{"num_hidden_layers": 19, "hidden_size": 128, "num_attention_heads": 2, "num_key_value_heads": 2, "head_dim": 64, "intermediate_size": 512, "vocab_size": 1208, "hidden_act": "gelu", "norm": "layernorm", "norm_place": "pre", "norm_eps": 1e-05, "positions": "alibi", "qk_norm": true, "attn_scale": 0.125, "bias": "all", "tie_word_embeddings": true, "parallel_block": false, "init": "orth", "init_std_qkv": 0.0712, "init_std_o": 0.0115, "init_std_up": 0.0712, "init_std_down": 0.00577, "optimizer": "soap_variant", "learning_rate": 0.00501, "lr_mult_o": 1.55, "beta1": 0.95, "beta2": 0.98, "lr_head": 0.00876, "warmup_steps": 82, "schedule": "wsd", "decay_fraction": 0.625, "decay_shape": "linear", "final_lr_fraction": 0.0, "batch_tokens": 16384, "max_seq_len": 1024, "doc_mask": false, "train_tokens": 108800000, "max_steps": 6641, "dataset": "wikipedia_en"}
Each number is 200 + 40 x the weight over its row's rms, rounded and kept within 0 to 999. Layers, rows and columns count from 0. The size before them is the row's rms in percent of the matrix's.

# layer 5 MLP up, 512x128, rms 0.241, rows 182-209, columns 0-127
102,180,251,213,198,202,212,234,202,202,184,158,214,227,222,158,116,224,146,215,210,179,197,194,166,184,221,111,276,182,140,166,232,122,186,258,184,268,146,212,185,212,172,269,238,191,210,216,218,260,176,194,239,170,160,102,269,238,288,246,232,180,236,153,193,204,300,204,99,180,202,202,189,215,214,174,133,221,177,236,255,190,265,286,252,187,251,185,156,239,200,241,217,141,204,186,153,176,205,193,206,207,269,173,223,142,191,203,232,183,165,162,232,241,256,145,117,203,190,215,183,225,188,150,193,159,196,229,176
100,256,203,197,111,165,116,233,150,216,100,235,200,112,250,230,220,249,212,165,221,161,163,136,228,156,143,221,211,245,176,200,195,195,128,163,216,165,273,253,228,255,198,250,227,236,222,186,169,202,192,215,231,184,240,199,265,195,160,258,239,228,238,192,188,216,229,177,129,216,213,194,201,182,112,178,190,207,201,182,278,232,191,236,163,211,198,197,186,243,146,204,247,184,237,211,209,217,173,159,204,241,254,134,227,137,224,237,232,159,104,188,215,194,170,213,234,187,255,190,173,203,239,324,174,205,278,202,192
087,137,122,239,190,170,155,303,159,239,225,120,245,231,146,216,221,199,239,224,181,220,161,213,244,186,273,198,257,261,218,210,176,131,213,313,238,196,200,239,186,280,141,167,236,232,171,137,183,257,140,192,197,144,220,191,203,179,171,179,201,164,168,238,244,169,255,244,174,206,135,305,199,196,163,225,231,201,235,219,230,237,204,258,263,170,241,193,228,172,175,217,177,197,147,213,198,228,213,218,214,125,167,224,154,239,179,164,235,190,173,176,175,186,227,198,294,170,209,192,226,183,196,272,229,243,160,211,155
089,239,207,208,170,145,230,179,178,176,188,149,183,259,223,152,99,253,197,248,189,266,120,252,151,242,258,231,124,209,183,226,198,251,209,193,234,139,217,252,208,172,221,214,192,163,180,164,163,250,193,171,225,243,239,200,142,245,180,257,182,136,154,184,229,255,197,179,196,184,217,125,184,250,179,201,184,219,164,195,205,168,317,251,170,154,202,177,214,236,304,226,235,177,223,254,246,164,200,185,202,225,201,147,242,284,196,181,197,146,154,263,156,184,163,198,164,198,146,227,149,200,180,149,129,174,210,142,193
112,242,174,184,146,199,190,214,186,202,134,217,255,186,195,291,223,154,135,255,184,228,318,177,153,180,205,168,207,160,220,159,150,175,158,119,278,157,177,257,226,228,184,206,243,299,115,248,208,143,154,225,230,261,185,187,164,228,176,237,268,175,233,199,233,206,213,175,233,186,134,143,276,211,163,215,222,177,226,233,223,170,256,211,145,230,153,215,231,95,203,241,237,151,237,169,167,245,237,156,185,259,186,178,192,190,189,194,243,186,192,192,182,201,176,220,213,154,184,215,108,229,169,206,146,203,205,201,202
101,135,193,198,220,203,172,136,164,252,230,152,184,182,240,137,203,164,265,192,253,192,211,179,290,168,240,227,195,256,234,226,272,225,174,242,239,185,123,231,237,190,216,168,158,204,157,240,176,218,196,116,168,158,183,190,193,257,122,252,234,152,160,241,179,145,202,255,163,204,182,256,236,245,198,250,199,194,269,183,254,240,190,136,161,279,192,191,225,253,285,222,193,188,184,239,184,89,228,158,176,212,177,187,169,166,256,176,203,193,198,199,175,176,221,201,193,242,195,162,225,229,164,188,259,171,270,224,104
093,301,116,89,185,184,177,266,234,198,196,119,223,224,217,146,209,209,155,186,244,255,205,251,227,149,168,167,177,224,210,194,205,156,147,198,198,179,171,207,198,173,169,173,248,190,240,185,218,231,257,228,232,192,175,248,157,179,249,183,251,230,134,171,189,210,121,191,272,194,190,158,187,185,155,151,258,209,200,177,177,105,192,174,236,259,218,168,238,232,182,238,226,166,286,179,190,230,213,81,206,255,169,128,225,236,193,161,241,178,213,246,208,213,123,240,225,176,186,187,153,241,178,167,142,221,198,212,238
101,179,190,231,168,255,201,199,185,172,213,172,249,206,202,165,243,229,217,159,200,166,246,309,225,103,174,193,243,204,221,152,221,224,174,254,189,127,172,156,160,238,174,230,231,253,161,263,186,249,230,200,263,192,230,173,129,212,104,192,125,252,241,197,192,238,140,245,185,167,253,227,258,155,154,218,133,173,194,149,204,183,256,247,219,275,151,150,219,259,238,190,181,184,209,277,222,151,169,215,171,138,209,176,159,178,211,169,192,188,190,227,160,232,248,234,232,192,301,221,205,236,235,188,220,240,245,177,142
089,257,160,254,169,141,194,164,197,184,250,261,268,193,122,271,213,210,221,215,208,143,211,249,220,232,181,232,285,214,206,145,198,238,197,187,265,248,175,222,228,174,161,181,223,185,264,244,197,237,204,172,208,199,200,158,232,208,197,211,134,266,168,160,205,255,118,193,177,231,264,108,193,154,226,192,125,175,181,210,276,151,203,217,194,213,224,116,209,198,182,195,246,229,183,121,203,229,179,165,128,189,200,194,164,259,201,245,211,197,104,205,196,281,227,192,204,163,242,185,174,199,167,216,142,256,239,142,271
103,172,197,226,181,200,184,214,180,207,225,212,196,170,159,181,155,178,231,216,286,149,227,230,167,265,192,179,215,183,204,246,126,187,117,209,192,224,154,167,88,170,164,215,226,171,134,196,182,222,216,236,201,144,169,217,180,191,180,287,194,236,137,153,265,142,219,285,209,164,147,204,209,161,156,249,202,282,169,213,179,207,267,219,216,224,217,178,272,150,209,215,167,246,198,255,200,181,250,230,148,241,275,217,163,160,221,176,220,194,202,223,166,210,334,134,231,227,213,233,208,211,213,250,225,229,114,225,245
094,143,181,169,217,178,188,222,228,258,258,119,187,189,195,137,129,248,165,193,225,148,179,186,217,235,173,121,95,193,186,158,259,207,237,208,228,223,193,182,184,200,186,159,179,186,204,252,205,208,204,135,227,214,190,205,246,183,200,310,156,104,171,148,199,188,156,216,197,207,256,257,164,197,210,239,277,195,185,209,196,272,297,279,182,271,245,177,171,175,184,149,271,260,222,191,222,157,213,179,243,212,232,223,290,188,256,193,156,239,270,247,190,264,185,214,197,200,218,196,189,212,178,213,236,216,202,191,141
103,165,160,205,231,248,206,180,137,194,250,209,233,225,256,169,112,280,203,193,218,166,114,250,191,158,172,206,206,243,203,201,199,260,186,303,260,198,153,139,197,231,167,195,213,217,252,303,168,234,249,224,209,198,149,154,197,210,193,162,185,170,237,251,155,272,215,219,247,220,154,163,150,266,182,214,193,165,206,177,248,160,278,209,139,116,143,174,274,164,214,200,105,208,234,253,227,164,220,207,214,201,242,231,206,214,253,184,189,163,217,184,152,179,229,203,241,175,214,192,200,159,196,265,237,249,213,169,261
103,205,154,192,158,240,250,166,192,225,203,231,168,235,151,137,216,224,217,198,174,189,193,167,221,159,199,230,228,235,152,150,115,227,217,175,211,240,202,223,163,186,170,171,192,232,199,226,293,223,259,228,218,196,157,124,220,210,228,202,222,244,213,284,147,156,171,205,187,180,185,241,197,207,206,191,201,137,166,260,149,281,226,216,224,230,235,183,278,160,280,244,205,176,230,215,260,51,228,181,200,232,239,230,129,235,260,167,165,200,150,272,204,273,220,228,167,112,198,239,163,188,211,244,232,242,247,178,202
109,213,269,91,258,221,197,236,111,127,193,295,208,215,153,218,191,234,140,222,206,254,107,193,200,199,261,193,202,188,161,226,233,150,206,114,176,206,182,243,172,209,173,175,230,173,151,239,190,212,226,166,192,244,193,149,240,179,243,182,115,140,161,198,230,263,175,151,188,187,188,245,233,275,178,265,168,219,250,194,217,246,222,189,222,200,235,188,142,182,264,135,195,195,156,192,213,188,139,203,183,246,236,153,245,139,204,244,190,237,232,269,150,160,204,287,206,224,196,225,166,232,178,195,199,215,226,242,159
106,205,180,194,129,182,164,207,193,235,254,208,217,241,138,190,199,203,184,249,103,185,174,117,157,255,248,210,221,135,259,222,189,169,203,154,191,159,203,176,156,173,132,215,243,293,211,166,239,227,118,138,210,241,225,200,198,239,213,199,144,219,190,174,153,230,281,266,195,277,221,244,171,217,239,201,172,206,233,229,140,190,188,168,275,203,255,160,289,183,190,295,154,176,193,166,194,156,229,194,200,200,176,237,151,214,170,155,241,156,221,190,208,127,195,121,174,174,156,251,166,176,241,174,268,219,194,212,186
093,191,193,231,157,195,246,146,117,240,252,204,183,230,231,226,205,251,235,232,199,186,243,169,185,217,248,163,185,265,170,238,165,264,147,199,162,210,153,180,206,173,167,276,216,269,242,205,175,185,220,193,231,86,142,178,163,213,251,264,194,191,213,227,129,216,216,155,131,189,163,191,185,224,223,194,189,186,156,206,230,140,182,188,241,181,196,196,243,237,205,186,181,205,212,205,220,198,198,196,187,163,222,142,171,158,230,238,136,190,186,153,210,242,186,106,176,314,129,147,233,106,206,265,229,149,225,301,158
086,202,192,211,185,186,211,164,252,189,73,170,205,216,188,263,312,189,160,206,194,148,223,182,188,187,216,245,159,118,185,292,207,169,165,181,227,153,265,147,244,195,169,220,164,133,217,199,188,169,178,220,179,273,190,216,160,101,271,262,202,198,173,282,238,163,120,147,221,135,177,160,256,186,203,220,171,151,195,204,230,154,268,156,225,147,238,146,175,245,243,162,152,144,224,240,215,196,171,194,190,187,193,235,198,205,195,183,208,248,142,180,238,253,167,168,224,225,144,218,153,243,203,191,217,174,184,206,176
091,139,221,289,205,218,231,192,198,232,237,246,245,167,177,171,103,232,235,159,204,228,225,280,172,217,236,192,168,242,233,228,169,171,221,144,201,183,178,186,209,205,230,170,213,221,261,238,208,177,166,209,174,139,124,228,220,115,160,306,176,244,288,208,153,270,226,216,200,169,231,166,214,253,190,239,171,193,168,119,161,163,245,236,191,192,201,265,138,259,150,251,181,224,249,210,220,159,219,186,174,160,246,167,153,279,177,179,117,172,195,213,194,153,116,251,208,191,185,213,186,231,227,197,170,224,237,201,252
085,203,149,181,208,178,239,162,150,187,142,246,167,224,159,226,170,180,136,201,142,182,150,232,148,198,176,205,127,205,250,300,225,172,232,174,219,74,216,154,214,241,190,184,240,157,235,203,158,205,263,150,251,159,232,227,198,129,193,170,209,172,303,224,271,225,191,236,189,190,214,159,236,211,203,140,187,190,172,219,185,182,181,222,208,139,200,230,246,230,190,206,214,188,225,93,185,118,175,154,202,270,226,257,209,175,109,217,212,168,110,187,188,144,147,147,217,205,226,193,177,216,178,220,194,197,145,245,189
095,197,251,162,236,175,191,172,206,272,223,191,211,230,157,232,267,116,293,220,129,231,190,159,206,225,167,182,127,194,152,169,174,192,174,179,261,192,125,189,243,177,233,169,226,244,240,179,187,118,182,169,203,232,225,160,252,192,192,207,174,218,162,207,205,84,196,194,122,236,140,146,242,183,259,162,201,213,233,165,250,191,212,236,180,324,159,185,205,249,165,221,190,183,239,179,229,200,229,239,257,137,225,164,181,184,176,252,179,216,155,247,270,200,274,171,178,201,156,159,198,204,166,167,207,236,276,220,171
094,307,259,197,158,180,186,261,213,188,361,114,193,184,207,199,179,172,208,163,170,214,167,186,236,180,244,177,194,249,228,212,214,193,233,170,187,170,212,223,220,212,230,260,213,247,170,203,182,193,297,212,202,178,115,237,187,200,213,200,163,223,159,143,225,214,187,169,207,234,228,207,202,133,153,159,292,160,254,228,236,220,197,214,198,225,173,132,150,135,255,161,121,221,194,227,142,192,186,134,115,197,246,217,201,199,187,187,261,195,203,250,261,197,204,207,198,130,201,217,228,156,211,194,185,278,242,236,185
108,243,154,208,206,258,256,240,185,180,265,219,210,208,239,83,255,118,150,128,199,184,187,213,258,173,284,197,257,210,184,234,210,238,230,163,209,156,233,189,186,181,198,254,181,245,205,163,240,155,220,177,253,117,162,146,185,241,207,182,210,176,139,153,207,231,225,214,177,219,124,196,225,172,237,206,166,246,150,191,170,249,256,194,227,225,231,251,238,150,161,194,280,208,204,136,241,221,210,206,204,257,176,215,150,242,168,193,250,178,162,136,201,201,104,143,275,186,210,159,186,202,203,218,252,243,146,154,237
098,172,272,161,158,253,131,137,263,172,223,179,190,120,205,155,189,171,249,207,196,163,217,186,144,157,197,204,163,198,135,201,200,232,213,198,224,76,142,180,232,216,255,219,252,296,201,197,186,216,217,243,195,211,242,165,149,142,144,211,269,181,137,212,188,134,242,214,187,216,220,182,210,239,233,136,231,204,202,201,183,165,236,194,114,189,208,173,221,200,259,207,232,202,217,196,110,187,219,153,240,275,276,141,196,199,151,152,156,204,219,176,288,252,132,213,225,219,140,191,241,166,223,182,224,215,187,176,178
112,226,196,251,177,170,201,281,176,190,296,188,120,213,246,175,222,193,226,211,151,155,246,147,182,202,195,184,208,109,149,225,233,215,181,226,182,225,184,181,193,200,245,212,156,223,169,233,195,183,255,196,163,248,172,207,164,213,266,270,223,202,233,221,270,203,162,176,205,225,227,164,176,216,152,205,236,119,145,116,188,123,242,194,229,286,264,152,239,172,205,193,166,167,195,265,191,173,266,199,202,164,252,97,176,254,192,197,156,260,224,185,238,132,190,199,272,147,220,156,161,203,173,156,243,218,203,261,240
109,234,182,150,209,216,258,179,124,170,178,145,225,140,148,206,183,168,205,374,200,175,186,150,250,154,200,211,222,181,183,234,255,236,233,209,201,219,152,148,196,175,140,263,179,185,199,200,218,230,141,100,202,198,106,159,255,168,235,287,195,231,223,168,148,212,224,215,189,203,244,243,157,192,171,187,184,237,223,140,201,196,161,176,223,181,189,182,195,148,179,190,127,182,223,232,219,184,142,222,156,230,305,231,175,227,184,209,208,243,166,205,202,205,171,183,201,255,191,225,172,181,249,207,206,221,310,222,165
094,143,188,228,130,192,193,250,164,187,241,146,126,226,240,231,179,205,161,221,155,226,222,173,224,80,83,184,332,167,270,204,220,216,268,170,220,211,187,240,174,244,276,194,163,201,165,207,165,194,134,247,227,220,165,160,186,188,249,224,214,253,200,209,242,193,229,176,144,113,144,241,252,158,160,258,181,149,186,250,213,208,197,217,173,182,254,223,197,194,206,155,156,226,190,195,267,195,225,137,220,180,203,176,204,230,178,156,243,168,287,240,171,168,226,191,209,239,207,207,190,162,180,182,140,166,170,191,216
099,166,205,269,224,203,201,156,282,254,160,195,175,162,110,229,239,199,174,215,244,285,227,148,243,144,153,212,175,234,252,226,142,170,177,224,230,158,163,206,203,213,163,172,269,222,187,118,204,141,204,203,229,167,122,181,205,157,182,169,229,225,209,174,198,244,223,140,288,188,166,215,186,129,167,148,166,301,176,193,190,174,234,177,211,167,209,166,179,157,185,193,191,252,207,187,176,211,166,229,245,196,227,184,304,212,235,243,180,214,157,259,189,230,160,187,141,199,237,154,273,112,208,158,158,157,202,156,148
123,297,229,232,213,232,164,218,223,274,189,204,217,196,116,159,225,208,233,120,210,136,193,268,158,175,222,146,157,271,259,206,205,143,166,232,233,179,166,198,208,172,187,206,201,255,207,133,172,207,157,215,148,244,245,181,202,190,255,265,198,185,203,240,239,257,178,109,179,177,200,193,218,184,220,205,257,158,236,141,290,225,298,188,206,168,148,217,181,230,216,182,198,221,177,173,220,158,223,199,136,154,140,194,288,156,152,147,264,144,187,147,152,187,200,186,221,222,183,185,214,196,186,163,213,172,270,249,141
# layer 5 MLP down (transposed), 512x128, rms 0.241, rows 182-208, columns 0-127
101,140,244,225,204,256,178,307,163,252,57,206,192,180,251,174,219,156,159,224,165,183,207,219,206,173,219,241,241,250,202,145,255,192,231,221,186,180,284,101,208,186,227,188,173,202,258,283,205,140,211,216,108,161,168,243,205,226,188,223,203,146,203,257,229,164,200,202,85,238,239,197,163,188,224,182,164,249,197,182,208,247,233,221,186,196,175,222,176,245,167,203,147,142,160,191,190,144,280,191,226,268,178,177,206,211,193,179,153,253,214,159,223,212,210,202,126,256,208,195,220,199,181,212,201,195,212,135,181
103,217,249,210,173,202,164,149,177,193,251,196,197,169,190,220,268,200,131,233,197,215,176,195,245,92,196,212,150,158,96,179,249,223,188,248,218,100,104,235,192,148,209,186,244,188,171,207,164,193,183,235,189,242,242,190,241,195,232,207,244,187,228,168,229,258,214,193,248,200,208,261,257,267,282,286,240,231,172,239,189,226,180,195,254,206,240,190,198,178,195,208,164,158,175,172,285,200,182,225,185,125,145,173,177,231,307,186,162,154,171,196,276,228,176,162,170,211,160,158,177,174,185,146,224,205,205,178,130
089,242,236,187,283,202,258,185,248,259,239,233,194,192,245,182,250,167,183,256,140,184,163,185,226,191,185,235,180,184,164,253,211,209,205,307,179,205,169,204,198,197,227,231,120,136,265,282,220,207,186,178,156,261,236,155,248,145,118,242,197,146,135,245,178,164,197,205,221,178,197,135,158,186,211,253,167,247,221,210,188,234,184,243,195,137,214,149,147,252,215,142,206,192,219,264,145,240,276,198,256,157,238,180,185,207,166,206,227,229,213,255,169,174,282,220,142,183,223,162,136,163,176,184,221,164,137,209,153
096,238,123,262,168,206,213,172,180,189,200,145,197,228,177,111,229,120,247,121,230,206,290,149,233,328,234,197,216,273,207,174,181,227,221,164,218,240,200,233,220,189,191,229,174,176,215,192,215,191,175,149,218,237,179,144,249,172,185,234,208,177,178,232,266,172,193,183,155,172,240,222,222,206,192,179,195,163,153,225,137,219,200,261,174,190,168,187,191,213,150,211,207,204,162,139,252,196,258,307,239,234,216,114,270,237,250,221,188,176,206,227,149,227,248,180,221,224,135,226,249,260,214,241,184,138,259,175,156
113,207,213,255,218,179,225,198,153,219,264,209,250,184,211,233,208,283,159,217,165,218,211,232,185,216,227,130,168,198,159,154,277,206,168,217,144,247,196,177,180,212,186,191,254,195,225,216,211,186,103,204,186,152,238,187,241,221,205,199,245,245,143,266,202,203,268,249,259,173,114,263,292,171,280,194,191,228,227,134,218,123,134,222,183,203,275,239,161,159,233,213,228,204,210,255,134,110,237,176,193,168,199,169,170,269,195,170,162,237,162,228,167,229,217,151,214,169,179,214,172,202,229,208,159,179,234,258,285
095,242,174,147,198,178,184,261,187,171,215,205,189,216,188,104,237,197,245,199,252,194,187,118,196,229,191,227,217,127,175,185,228,161,154,183,199,193,233,178,215,245,146,199,241,238,171,211,256,281,288,233,167,242,223,205,196,221,218,109,229,287,238,203,181,194,223,275,194,186,158,154,219,190,195,173,221,264,300,240,238,217,216,282,154,240,204,238,198,220,241,224,165,185,175,165,190,175,234,215,222,201,204,173,228,187,231,237,215,189,219,226,88,245,308,217,180,100,183,233,228,285,212,158,198,239,168,214,206
103,144,219,197,156,211,253,273,220,228,217,156,175,101,206,127,228,205,274,191,205,129,206,194,175,238,251,237,105,172,209,207,144,187,241,215,123,141,203,118,222,254,194,184,168,192,132,193,239,218,187,239,175,239,240,188,158,209,217,267,193,184,221,203,212,290,185,207,184,207,165,187,197,185,207,228,197,186,246,136,202,195,223,134,145,231,172,149,199,233,197,168,229,212,190,205,168,292,173,229,122,178,200,216,249,159,275,273,160,240,233,156,144,187,311,185,140,191,200,203,220,213,140,218,188,186,180,175,234
099,234,152,211,270,211,205,297,188,194,216,168,143,242,123,189,177,249,217,149,219,193,211,184,156,217,230,275,255,171,239,147,181,148,237,156,269,194,134,216,219,123,212,233,197,121,181,214,240,192,176,194,236,177,201,221,127,245,165,181,225,199,257,209,229,291,213,144,156,215,190,175,156,196,183,227,175,226,183,208,225,210,182,174,191,242,201,234,123,277,210,189,219,225,176,159,166,199,255,137,225,185,303,121,259,184,190,204,206,261,190,198,241,190,153,138,244,145,165,149,122,198,254,168,221,222,226,210,235
099,230,54,188,152,201,226,214,240,182,255,141,240,206,258,220,186,182,207,162,262,131,204,231,245,200,235,246,202,152,220,109,192,189,205,166,152,249,243,247,173,225,103,185,181,217,235,240,192,167,209,229,142,169,263,142,268,247,200,206,195,248,273,171,168,156,225,207,188,210,225,210,239,198,148,223,237,234,190,178,248,217,220,196,177,167,244,178,205,191,217,88,179,201,156,256,187,170,175,199,188,225,205,192,174,175,208,228,145,136,222,185,283,217,158,259,226,196,184,240,155,196,158,222,136,112,235,184,181
112,175,233,184,198,181,235,218,235,214,220,192,127,134,236,168,147,171,227,223,209,127,261,181,160,239,174,261,202,235,242,204,204,263,223,189,198,240,275,218,273,282,215,210,127,156,207,208,142,127,233,210,231,218,226,259,156,187,208,189,151,166,255,186,236,163,156,272,223,197,158,202,101,112,215,288,159,203,158,166,188,259,235,199,224,170,164,199,153,185,203,156,200,231,249,151,162,229,206,172,253,239,224,182,208,223,241,192,171,260,242,220,179,242,167,214,262,180,277,155,244,124,235,223,215,190,179,158,175
096,285,268,185,176,182,225,170,225,188,224,155,284,127,257,173,191,202,195,145,224,228,266,210,139,234,184,206,188,121,224,178,128,245,176,157,210,166,176,199,201,229,112,193,221,165,186,261,207,164,196,173,181,162,221,169,190,135,216,197,173,160,177,181,197,190,145,271,176,178,218,229,176,151,175,219,117,215,193,192,239,360,210,160,191,263,199,201,169,219,221,229,188,197,240,140,147,214,270,178,218,183,218,174,248,194,200,230,188,264,273,223,212,177,291,247,223,170,255,163,185,237,198,231,167,202,211,177,257
104,169,209,220,173,218,220,159,174,215,179,284,199,152,160,274,172,195,206,156,199,224,249,229,221,235,135,198,201,272,204,194,246,145,210,162,96,228,264,222,267,215,261,183,208,196,156,236,206,217,239,149,191,149,224,173,145,139,227,207,186,239,244,169,192,226,227,201,240,154,223,191,136,244,159,159,279,224,196,156,169,174,162,195,209,218,194,239,167,289,223,197,219,203,281,195,168,225,213,278,213,237,199,173,224,150,186,237,90,215,263,125,230,177,157,226,190,215,199,198,130,224,208,144,212,129,217,165,285
095,171,227,216,191,153,239,178,232,204,171,268,172,157,169,215,240,123,207,151,229,150,226,154,162,208,233,278,137,176,253,216,195,188,239,132,158,209,224,187,175,236,188,108,205,261,224,236,221,121,186,256,226,208,249,132,217,195,194,205,113,216,231,200,220,161,228,282,252,171,199,160,160,225,237,268,185,211,163,189,238,180,198,170,220,217,175,237,159,215,290,218,195,141,227,129,177,218,231,218,245,163,161,239,159,215,209,79,207,162,204,201,205,158,288,203,224,172,118,201,232,221,190,152,168,209,201,146,158
092,120,144,215,162,127,242,201,163,279,169,222,219,185,234,217,207,149,220,194,257,168,256,201,177,149,231,223,221,186,186,188,205,203,236,222,192,200,294,150,207,170,224,167,218,186,274,202,179,148,106,250,196,98,182,235,246,216,191,251,223,210,197,180,158,168,213,179,155,91,180,220,112,209,149,166,227,181,216,167,103,205,161,126,207,171,159,216,213,234,205,214,174,239,271,176,137,169,289,201,223,176,188,179,225,123,225,223,177,212,202,210,160,125,175,181,174,190,217,220,216,200,277,205,243,171,212,246,225
102,177,216,188,167,228,159,210,198,159,221,261,164,207,166,212,190,183,212,185,193,216,163,193,197,143,219,206,131,172,186,217,213,90,156,249,143,182,194,223,188,198,195,269,259,230,208,173,249,299,203,179,199,157,224,282,213,169,220,204,219,114,261,193,228,272,247,204,239,147,223,177,176,183,215,177,222,194,201,214,190,153,188,215,275,252,298,228,214,150,197,147,155,252,240,284,155,247,232,240,220,188,114,197,225,256,138,202,176,230,168,262,212,213,197,115,198,192,104,192,173,184,206,226,237,264,174,196,133
107,199,155,255,176,246,195,168,169,324,238,239,235,213,252,207,205,171,183,240,227,232,207,185,204,129,216,203,207,161,228,229,234,234,146,160,174,251,204,219,154,183,183,203,234,224,103,169,155,173,196,290,184,222,238,177,279,260,205,152,217,176,167,200,141,175,249,189,188,222,194,202,179,157,255,233,230,268,288,243,167,161,220,196,185,227,238,168,179,205,193,209,224,181,186,201,243,260,165,241,169,203,246,209,161,190,261,199,228,302,165,215,198,258,149,142,226,228,233,257,291,219,160,195,125,135,244,171,245
096,204,216,122,214,148,204,229,215,187,221,215,149,185,199,178,178,174,262,255,187,218,131,224,177,228,275,163,191,254,133,191,270,204,282,234,153,203,194,207,188,126,258,175,168,149,168,185,179,170,142,159,163,255,166,172,205,143,204,198,245,202,255,258,221,228,161,260,159,167,216,210,260,195,182,245,99,151,118,180,185,220,165,242,304,201,190,172,200,205,235,158,148,218,201,186,218,119,217,168,144,160,152,192,158,165,141,160,222,220,244,164,164,126,214,154,229,237,149,225,195,207,195,261,174,241,163,203,188
101,112,188,209,197,155,208,218,183,232,270,173,198,211,169,150,191,178,227,167,241,177,225,134,192,173,199,171,224,247,155,191,198,219,229,207,216,203,229,263,263,143,197,159,192,240,192,166,200,184,173,157,151,159,203,189,264,203,239,131,203,189,177,209,136,185,275,181,148,191,142,148,176,211,302,160,237,165,279,172,239,159,224,231,201,217,216,160,261,230,141,210,190,179,129,243,95,203,192,161,260,139,126,160,207,152,231,193,161,226,194,223,125,232,237,261,281,193,239,215,155,197,227,154,269,188,252,179,173
089,163,184,173,193,238,244,230,211,162,190,127,166,175,156,197,157,167,229,245,221,200,295,202,155,220,232,233,190,243,157,195,220,197,157,174,155,215,175,246,283,169,201,224,190,269,117,215,330,211,246,201,206,237,175,184,184,129,202,182,255,157,193,174,136,235,231,179,218,203,248,191,176,228,249,168,268,227,116,183,205,204,245,168,210,196,177,217,238,161,140,221,246,184,190,301,174,163,179,189,240,168,185,208,217,157,243,262,188,185,196,137,203,259,225,212,179,156,244,172,312,159,148,236,269,155,197,196,198
090,254,185,197,146,260,235,221,193,181,242,173,166,154,248,216,215,198,218,185,211,183,212,211,226,252,241,135,178,202,306,182,208,139,240,164,143,200,153,267,181,145,217,225,194,241,156,170,164,185,238,166,179,217,107,176,156,218,138,157,202,214,247,129,212,262,212,198,196,225,265,154,198,266,141,227,171,142,192,247,169,263,177,214,153,177,220,239,232,160,268,216,252,240,118,180,183,171,190,192,176,201,189,191,248,265,204,159,143,142,251,239,169,193,207,219,227,231,287,159,165,161,133,281,155,164,229,186,177
096,245,234,143,111,255,217,209,273,259,193,128,216,199,175,156,192,206,224,121,169,142,237,163,206,213,247,189,154,224,249,198,185,274,259,119,108,215,165,262,176,181,179,231,202,199,227,147,212,215,189,204,151,199,147,207,196,244,210,135,204,203,202,242,269,155,174,193,248,184,259,157,205,214,195,183,231,210,213,240,279,232,191,264,165,192,134,237,203,146,146,157,181,274,181,245,213,225,192,206,164,258,213,223,140,239,236,181,170,252,263,243,256,169,167,238,206,205,202,186,231,145,149,206,207,187,240,213,110
111,254,202,153,230,177,187,209,228,193,226,214,224,194,255,168,226,216,214,185,257,285,200,223,261,182,177,210,142,259,182,168,167,219,243,250,211,181,238,187,240,218,242,240,205,147,200,205,165,242,203,155,217,166,218,226,266,209,186,260,239,248,195,256,141,263,234,222,220,224,184,223,166,207,163,252,197,221,156,188,230,224,238,164,215,196,88,156,175,281,108,137,242,178,191,169,228,223,228,214,209,183,157,152,161,262,150,115,227,243,285,179,283,198,174,139,175,225,178,199,171,213,87,166,193,225,252,180,148
098,208,170,173,155,163,215,244,154,141,171,249,178,192,270,232,157,203,143,238,232,193,174,202,219,222,143,136,173,291,220,239,154,164,227,213,229,253,140,246,210,182,152,175,138,122,191,212,182,202,249,124,186,249,203,183,222,225,250,185,175,210,265,174,189,261,184,181,180,147,250,242,198,224,179,197,169,119,164,231,201,116,121,257,257,209,158,232,142,192,131,130,189,159,257,222,243,213,172,230,216,219,143,220,197,212,276,145,160,218,209,219,293,197,153,189,208,176,213,156,151,225,210,202,217,176,157,265,199
109,227,130,228,212,225,191,216,245,213,262,190,160,196,187,202,193,167,190,264,168,202,160,184,239,81,134,213,179,206,187,251,222,257,158,219,229,213,209,239,118,193,239,173,247,190,188,199,216,188,239,181,123,284,157,147,246,197,239,155,233,116,171,179,268,261,190,213,196,220,233,147,227,193,191,288,172,260,160,169,192,200,229,253,179,222,265,177,207,252,222,188,201,99,149,195,153,197,190,193,208,211,241,152,192,208,205,198,152,291,249,190,290,235,189,213,175,215,124,173,200,202,224,165,246,290,198,215,210
105,240,208,200,187,171,144,211,138,212,180,209,244,194,219,231,194,238,275,230,218,240,269,237,222,174,195,232,150,176,202,195,153,191,171,102,171,195,141,268,166,214,233,177,256,207,169,309,136,176,198,239,249,294,208,271,179,159,169,199,179,176,229,199,161,228,209,279,225,213,174,135,257,165,219,156,214,205,183,184,177,180,215,128,187,238,208,193,100,256,234,200,237,184,246,165,249,248,247,124,215,161,178,168,222,221,238,146,172,228,134,231,187,259,272,170,165,234,192,126,170,195,223,188,228,257,190,187,178
102,254,254,168,233,242,181,205,220,180,146,194,150,238,230,205,158,271,128,237,182,244,188,225,207,231,233,146,154,193,170,123,183,214,211,164,202,257,161,186,170,144,216,184,218,158,200,169,278,273,200,168,162,188,175,181,196,226,230,269,218,228,236,168,214,161,140,212,135,270,235,236,220,183,169,208,212,182,235,234,159,211,197,183,236,259,183,268,202,133,191,108,204,181,214,310,153,158,188,166,99,170,176,186,164,173,114,167,147,196,214,229,181,136,231,264,272,197,240,165,177,198,153,195,196,258,230,166,184
098,156,202,190,207,170,220,236,213,183,151,225,222,201,166,181,118,173,170,227,194,302,148,185,174,233,212,229,192,213,231,187,242,264,279,246,214,138,218,209,259,138,195,208,151,205,253,194,113,155,163,122,160,181,236,239,265,165,243,188,270,190,295,246,183,237,139,199,128,177,232,145,262,247,215,255,169,134,179,193,186,217,235,234,187,211,221,173,164,223,204,177,221,169,245,201,184,205,176,188,196,230,109,235,175,203,218,194,211,186,214,182,113,249,137,190,201,115,158,152,161,231,222,196,250,158,262,174,174